{
  "n_layer": 14,
  "d_model": 160,
  "n_head": 5,
  "n_kv_head": 5,
  "head_dim": 32,
  "d_mlp": 640,
  "vocab_size": 9879,
  "activation": "squared_relu",
  "norm": "rmsnorm",
  "norm_place": "pre",
  "norm_eps": 1e-06,
  "positions": "rope",
  "rope_base": 500000.0,
  "rope_fraction": 1.0,
  "qk_norm": true,
  "attn_scale": 0.177,
  "bias": "none",
  "tie_embeddings": false,
  "parallel_block": false,
  "extras": ["capped logits"],
  "init": "trunc",
  "init_std_qkv": 0.0395,
  "init_std_o": 0.0075,
  "init_std_up": 0.0395,
  "init_std_down": 0.0075,
  "init_out_by_depth": true,
  "optimizer": "muon_variant",
  "lr": 0.00366,
  "lr_mult_qkv": 0.5,
  "lr_mult_up": 0.668,
  "beta1": 0.9,
  "lr_head": 0.00952,
  "warmup_steps": 111,
  "schedule": "cos",
  "final_lr_fraction": 0.0,
  "batch_tokens": 32768,
  "seq_len": 256,
  "doc_mask": false,
  "train_tokens": 144400000,
  "steps": 4407,
  "dataset": "wikipedia_en"
}
Each number is 500 + 25 x the weight over its row's rms, rounded and kept within 0 to 999. Layers, rows and columns count from 0. Numbers have three digits each. The size before them is the row's rms in percent of the matrix's.

# q: layer 10 attention query, 160x160, rms 0.0486, rows 139-159, columns 80-159
# k: layer 10 attention key, 160x160, rms 0.0503, rows 139-159, columns 80-159
# v: layer 10 attention value, 160x160, rms 0.0684, rows 128-144, columns 80-159
# o: layer 10 attention output (transposed), 160x160, rms 0.112, rows 128-144, columns 80-159
q139 097:488508498566516462492504501487479478501510498504484477491495465508523502505487538554485466492550508487470554525488499504481514479526508441501507494573492487481496500533499543506513502549514533473508518498457476513465488479516495501517507503
k139 083:499470494534483528505543500528438476537499500501541478509485495492513470557533515510517568555448531505507512516504461507501482504456476520519452479550504527506483504517493487526553487498538502524477532535470533487492479516540513475549478490
q140 101:492504531473465452516504502499497486488464546461484475504521488495517512484526509513529507497496475504489532444532472521483462490510443511489479529461508507530484526503506485474526491492433507541495474524469470489483547507477451539491526509
k140 092:511530475464506523512540505489512461495513493476477446486513538463530526502503504529502545547520471481489467456478512535460487491502493512465478507519510496535498496510481432514517522560523489505498509528459483516518483464515454505498491491
q141 099:483450521453513495454488470513517495486516500506491538523508525501494515464523498481487468523442519554487488525508468467444473462497510511502518518493531546502488506533515523457474449459476530487512505469483514472533491483528490538470508512
k141 088:474472467536474479481523512455469499490495520492443496505498500476458538484439479530496519482476463529516519490449505469493511534487478515541506512536453514491469562494496543472459460493495504533491519498515455510472510482511505508496511481
q142 096:506500458450489471461533487499469525463529472538490493519505478508524537556489538479475497467506538551505497505505553485501437529494516500522479491510524523454482527478453450449459569498504522501489523483495475525501485483509493505498508517
k142 104:479476521474502481519445515545475535506495507529469469493484478486499478483483540443492505487468504474561499484515529522517475529503484516496489516485461487484509507505554469511435488527511460491514491476528460491521529497507478504485478496
q143 097:524499505491420501494436561526511501476492535496538477524549533460527524502485535500447494505520514457503491533524527473503463505552537457475523521544475510481490501500469511481489526488505493520496535541516497492518521498478521529501495473
k143 103:498500499446480491477508529522483479503461503502490460517506483535459481547510490499528498504548473526492530492521494540517525482513466478543465539540483478503527501501483471510489479468497503534487530469494526473505530529494554492503511459
q144 107:549512522553525498520443484454472492515522500477477510473497500508509479506507497532496529447524499548486505511511483481515527477503472451522491476489487492491465506505501512527498547548481506475527476528513480513504487556488488498495487466
k144 098:478502502494521480479516503502495448491467448539497508534501498498496509489482522480495493523473576400472520518474541509465490523513509532489497484472494510509567487531528511504535488510497533478498464472491497496491502501517450506526506546
q145 098:480515545510534534525551544487499482514495495497480494513511461537504506505471530497504549532496526458457498505486482518511498515486516492523469503499474462522498521504490436474508486517486478507491470533501532489517493488457488509476536492
k145 083:491492469498538545501479485511474478494523485480490496498473516516490528503465502533535505521493519537524510503508477524479519494533451466474514498495502539471503508503458474503523494497526506456533512519543467525486483516490491547520539534
q146 084:504516534524473475492462569498506493542520541501465506536535524459497497486497483518543479493514503485510452480472549520541485508500484531497565515486495514485518476539504476460497497454453507529478518464514467496467518510483490520469511521
k146 071:476488496503486498462510454489498537470503479532466511512523480529493530452547516539464486440468463510492497493503508528512487492525503460520502501506508423525507504504522537550511462490487502464469460496469501482506507523504518458507472477
q147 095:531509534547560534503476516505526488493463466522487500494511496516533494482555472500525505516532520487502480477449498526530533481494509478499497521524459542480543482470484498507472492505497513497527532518480515489480528505523543504494505493
k147 086:511505528539518526522502511501486473486500517495469545482479487510482494550463497509537503468498505493496490459499512479549476496471502477480505512479513492528500474514458514462559499522488496503546491523515526536503481527498488481480523538
q148 105:504514458532531494502491460517508470516500501509474485506500479511505485489492527485482520468517474506503497505504486550498479490506548531510504524482504520503498506462458471503571542472496480515516511511508527485476523514502509518474509529
k148 090:505461512481463550468459439482506524529469493504509472535471484490505501456511536524492468503535481507495520475480539519470478532501500454471510525475529498479495521484526500528512509501508503487535476500501481489461457459512497489509517529
q149 086:501492495520501491528505527495532517520510496495512498514536484501504467489508490458544458488470545515498467539463518503566514486498523525517479514454461516493539475466475555487488446531531484486486508557477509533519481504548539532533447505
k149 104:488510484520492497534524521538495514543434496524475472511506497470476496521542473477472472511484474497483533516488465479486525499542517488510476468495504489503500502516521507548509487480522502486512464490521440480494476487466506487522456509
q150 098:533486528462492552518513477497533484535548484480427502504538477470478514486513519491495482532491483527514542492499524487494501405487524494468497506553508542503518507518515471515477486471476522569531516476515528496520525448455516497470507495
k150 093:518510517529485505537482471470492504525508461510499452470495547528482538505546503549522478520488508458474504478505526531494542501558503504531508531509489512469500524503503517519528479486510479530525447501538520475566503542509506513480469541
q151 106:508449506493513515447488480521522549496478487530498511510483517494494474516518465476514475479522449546478458481495470494516503464544522483495547476521482556536487516534490530514535451513498526486511491502522472515499512510518501500525523523
k151 093:461515524496455504496525522494515535521497501503479517513520511550560508469507474524479515483497524479466514476493491484480485532500501540498511549485510507506507510519531518536469505487446450499470469515503505500503500470457508510449452486
q152 104:477518531456505501510469500494492469470497548483523489489520501498532504520491548506509498491517510507535521532572473522538474516476497496557523517508489535523531483514488501493519487536496491485455504503537495517493524507484506495456468489
k152 105:498521541479530513525565424495506526526506447515529512494459455511490507499484524488486492516502519519539503492477526498429503467540523531523468467508445528516488509486474533503528469482523489511490524492508519523463497526459479498501489528
q153 101:549514571448522476492476483530561560511523465479485473472520563492503470492526494530524448491548509493452516497510485500508476511499503513484469472504446479462512505492478477467503534509543507495523484507508501541538514473476491504479512545
k153 102:470493464481498472471510539476507514470510541497477486485488476514509471509498498541535471510470515460496572500505477512472481490454478497495521476509502489535477537453543520492526518500483467546513465442519540497510530451520523491485496479
q154 103:494500491455513471438493508447537505493575486524525504492540498499470502519499461512482485459460506513492500526506479501530512477484469487489459485524543461488441511514510485473464504495485506497474508457523460506494506515499458516473475535
k154 115:466520477500499479487427536504535538499530546487473507528491533507501499501532490492524479522470488508532515506487473461524516495523443519493494562484537520479499525524532472504441508463462515473474507500480509520513465482519475468514426482
q155 095:493493511465476496462518464488507525519543458533485464466500487513455498490535487519477530482529502486497475536483473509493485503493498492497547484469482488505518521526497519527505481507517505514489491519527518476520474458516477421506529489
k155 094:509487488531529547491479494492507498516531569528497485495490488499517493507459499485484493498534496488525482467475495553486494511498529506447539534492491487501491506439516501519480525475474482468523526441496494485460473493498549507501462496
q156 097:483479446458498496496486508497547501543492476533519482541475517486536502501489528515511485481465523474544489511528484526476533502508513503510448526490481496484527473519517502544503510507484485506512520495529559542487486541476485456487511496
k156 095:489502472544494497517479453528505479535532503530526474504510512530501536522558508525520502570490501484485477493507494526498517495506525508500524492480518476509517560468504471484528484524438474489524504473492494464503534468529463473525484506
q157 100:512539490512502512529496459459511485491501521489485531503448500519471526477513506530535553515491522524471491476525519497473506469499516448497492457512508513481543512483521499512535495446519485532478517535479516529513521519515486518499497540
k157 099:521532484486463528495537509528523517518569528460461503493539534510468501477528514508446517506458504503536494456476537528498513505455480491504519496474498452508500457525526447522515468500469495484525480483479505480497466510502493496492555507
q158 097:486483479534518506535515457528465497489501527484527521473498502511502521488508562514520489547515467506484518481443450476469490475536508500510510501453491499494510517507493489505501563478501503491489506507468512550488472513484487492504520517
k158 090:562521503513512516580503491498476491530466478485491529518464478480474507458468480509473485523480523493534523509501496535478499497469506498492523510529491489524548475497476480490457522511494529514538536500482496522447493549552476486562520480
q159 097:516494515542513500517508475493489459471448540514516510497557530517485472447510493507518510495530504491474483475491525513537541494459490496472506515517507510472487481472493517514488503547534476505507532520547481488518515534525528514534535462
k159 093:504487500500488495451463525475503464463521477483486510487483470535513508482458498527492496478512520537483490502495506491484563500525490498509499481469487513492455463463465525475497508491479474529488517478461491523505467494559489503536544536
v128 086:501473541504527466493487477526525494522493541503541480523477482471486473482498495554500527529498526499432487498530481524457491512493472453495484479467490518534543518460454446521507503461498512502516496505476484482470460516508466455479500478
o128 089:528525524475467508483551511540466503524518511485524531518433492499523522526505483505488500521445505460474494496461519515488519545489504474455486461526515491470556497456507514489550495501482510525503476468462551474519511499510481492486552486
v129 083:503535522510490492513462469508509526454537492470518543473525484490486494486505483498486506506491451516493505521511506487470456493458509555497525434506507494515539534522503495440512466470466506511490524461530485524487537506516533495470499479
o129 084:534511492459511494557495507510458480512511498508490509486514530495436469460457532511510523535508489463511477507483493470525519484534504520517463547515546501490526535530533546521500471490498488478489521479467507483501522481472520486470474495
v130 094:528485449488530501490483525530512489498533493505513486490546514540513489506488497492456516491462502535506471461484497469485490492495483434533535511494472463534517517529494517505532528461481487482495449527514478503543499525497515512471493495
o130 091:528506525487510540517484513510540474545506517461534499511522451481502483493478504480487520503469469516521509474492461535526514526497516473539511494490555438503482525586539512484506529529484512495483499500501462524522472479521483549490493517
v131 089:551513538479527455477506465519487508496475529464550498502526493474516505497529518519523459526522487461509530521471518548484483464537512498490511510496497505507470493505517436540489529515506507468546506540440468476537502538485506508481504555
o131 091:483527469475493482484521521512476556496506482555502495518476500501499519551499539538507503487514506492478469520513524489478480470446538473499529490494548502471486524466494497442494458513485528474481484500481489494501496507477506482459490496
v132 085:503555496536502525504524538469468492473479555483477506522456512470519490492511476522496497480507516514529527482515533505508519520465477503479527504448468485492518473508537471538504489503553511449511550483481471507500505497484504474522514514
o132 090:536493489534512503495508528464502479468480495477496508482508474492485485528514512531493494461525497525449529486501523513491529524506528496487513482449457536463536514506518473476498501506507520481513482488539475466514512531464526512491537514
v133 077:505508483519453481460491481506510503516497473525485505484481510495481504493463491463498486471488489487447504481515510493496526485465483503483477510509508478503463507505537536483529480473554474522491530497504518454484459453490535534502532493
o133 077:531551485496473492536520516512504485455470476533529483457554459463509524496502492463472473504503490521509479479497501507486518496509499494542431517518507502542466515506516524498498489458502492503501459470505521474489479531484525501504437500
v134 089:453468442498558528502477523516514520501476508497500511479496481465542515470503512520474485538505513490478506502521453496507502501449458511542452481492486488553494514497507460510491518486486525555516471543487497491476526541464494520485522485
o134 089:546563538501495517532506462499508532530494530479502477514490535443517483451483490506484501486454482468505509487504494497502488516469508494513504497486477468559500496495517471447489512493520483575537517554515493483515491490482449512540542497
v135 087:496507555498446457485519510519506501503495503522506491499508539533499489495495468509468421522507519538484491484503511493510553535449488519530502498477507498512526457478471481458545490506513499493496477516493493504511499541462499443464481466
o135 084:449478490470473514534523490528492480506501560473537497479509465520528516460463550475519450452496495495527542495500506532487491491512503508517507481519513500487484496460470487475476502496505511478481496522443501489515528498432488497467462469
v136 094:532490442526499520484486534504466459491483477499479541534520500524535473533484534524487464535494483496465512499515468491516479443544495476490515526500502511544483533491491517533517492508510494505501469471537523515515519552471524514542505530
o136 091:563539488511480536449503486520539513529490481509480532489522481484489515465510525551496512544457493509502522505536466532479532523492533523462516452452485477526489542468507489523505505500494508475495467496479520509541496559482488465514436507
v137 084:472490501490530511501513524486458452471549559484499499525513484487502516545536474507513538491520520512503509524483507495536483474476470454453505496485520515539499492533517501527457511518492425488490491512518519542492506490522480468541508489
o137 085:494481541509500470453500479454495478526541504507506490500466549527455480513522513512527534479493537494496493480492525550545470501488547464501530482495453547524510511520521466497521487504465485490489528514510515509492495523485528534467479509
v138 091:534502510502508523498510504511492543494502491512512473509498513492447513504505531500538516469535551498484470498492502480527460507511510480509523478499452505475473481496502471541489491491507527491470480518490461514513527522553507508508479465
o138 093:508494515530529488523482465472478474520480496510505524512504468463534552495461461484554501525498512518503497523501536502527502509485501495520502487490472524459489498498464501495471482451492459497515498482496510482498502508488491529503563535
v139 093:476493536463480553498485477502519500504484535475501538478524515519509487483447495484537483486466491504509521465523490540513489458482482486487485535450457517470537492478497488488526494504493545498492499517565460504511460511509496500487460505
o139 088:551512479532507505502490532504471503555475494537497511478455511469496528473506506498471472473513455465551497531490505516460506542525535510482504514524530497532518519510504493473479442510479515518526502519503483505505500472521466483541525499
v140 085:497510509476487557441462490555481435491491490471557503541525498490505494545519521510506532552505506503461492483496495477523510534505450488454492476526501482507546484497579495489445500486508495476480513471505506529496507512492490508472486506
o140 092:474535537463483529447500538486490502541541507476527518536487505523461527518497521500540509529504490467537524470467497472508494531524493493498521473526483515489554516485511528499459490506494542517476542466499531515510461557492467508493519492
v141 090:491500490489529468491548492504507490515497510502498529518505490498497498492535447475525456459492478469486506477455536521485545485519544544458488469470490503495482488520556524545500497496486498521547504530537504505494526491462494494536531538
o141 088:490483466463504499453500531513510484488445500495507506493509561506517541513498424540505519458517512470535496474524535468462516491491503503486489536507494506480526509527532496505554472483503480534504507477487516508517454532513498519477484516
v142 086:554489463480482489524513511487505500477529488544491496550506465510501478492508496517476495471526503516486507514541492454547551527519496506502487485539480520498535465531515526481494488518443510481475504524452518513516475488547488519498485531
o142 089:490486502522469515482532514517460476498494512496477514503521532507522490485544463508481562483553477510512531487497462505537480494498480516519495473547499495542490498486483524537531522509496511491521479502531502493527530485525539547592455492
v143 089:522487532506515489527492451468484478504495508484500515502502508520517505511481509511502521470470558560520475517493537496538500471487492528508510443546466535501517520488491521487538528495486460504517530491509457526494475519503483440497474532
o143 086:512462522494487489518494507472498482482520511526488526534492500472442494514518500546477519469461494460443499501479510490515487516540497477530520462505489518484517533515524535512527496501493460475484544469466484495555490489495528467524531495
v144 088:465494501488505476522500516503529538476520541500485533520473482516531482540436558494502453522476514537510535519535474522550492498486510505519454574515539495502476515479526518494467493513501511528465518519483505501525531521473485485530537484
o144 083:523497535525441476552490519503540565523513512563488522553501473518525510533476528480514487495517548529483504481499498497493507514481530501522460526501478461527492517523504478468547506482500527492492487518504473509542492487495515503498493484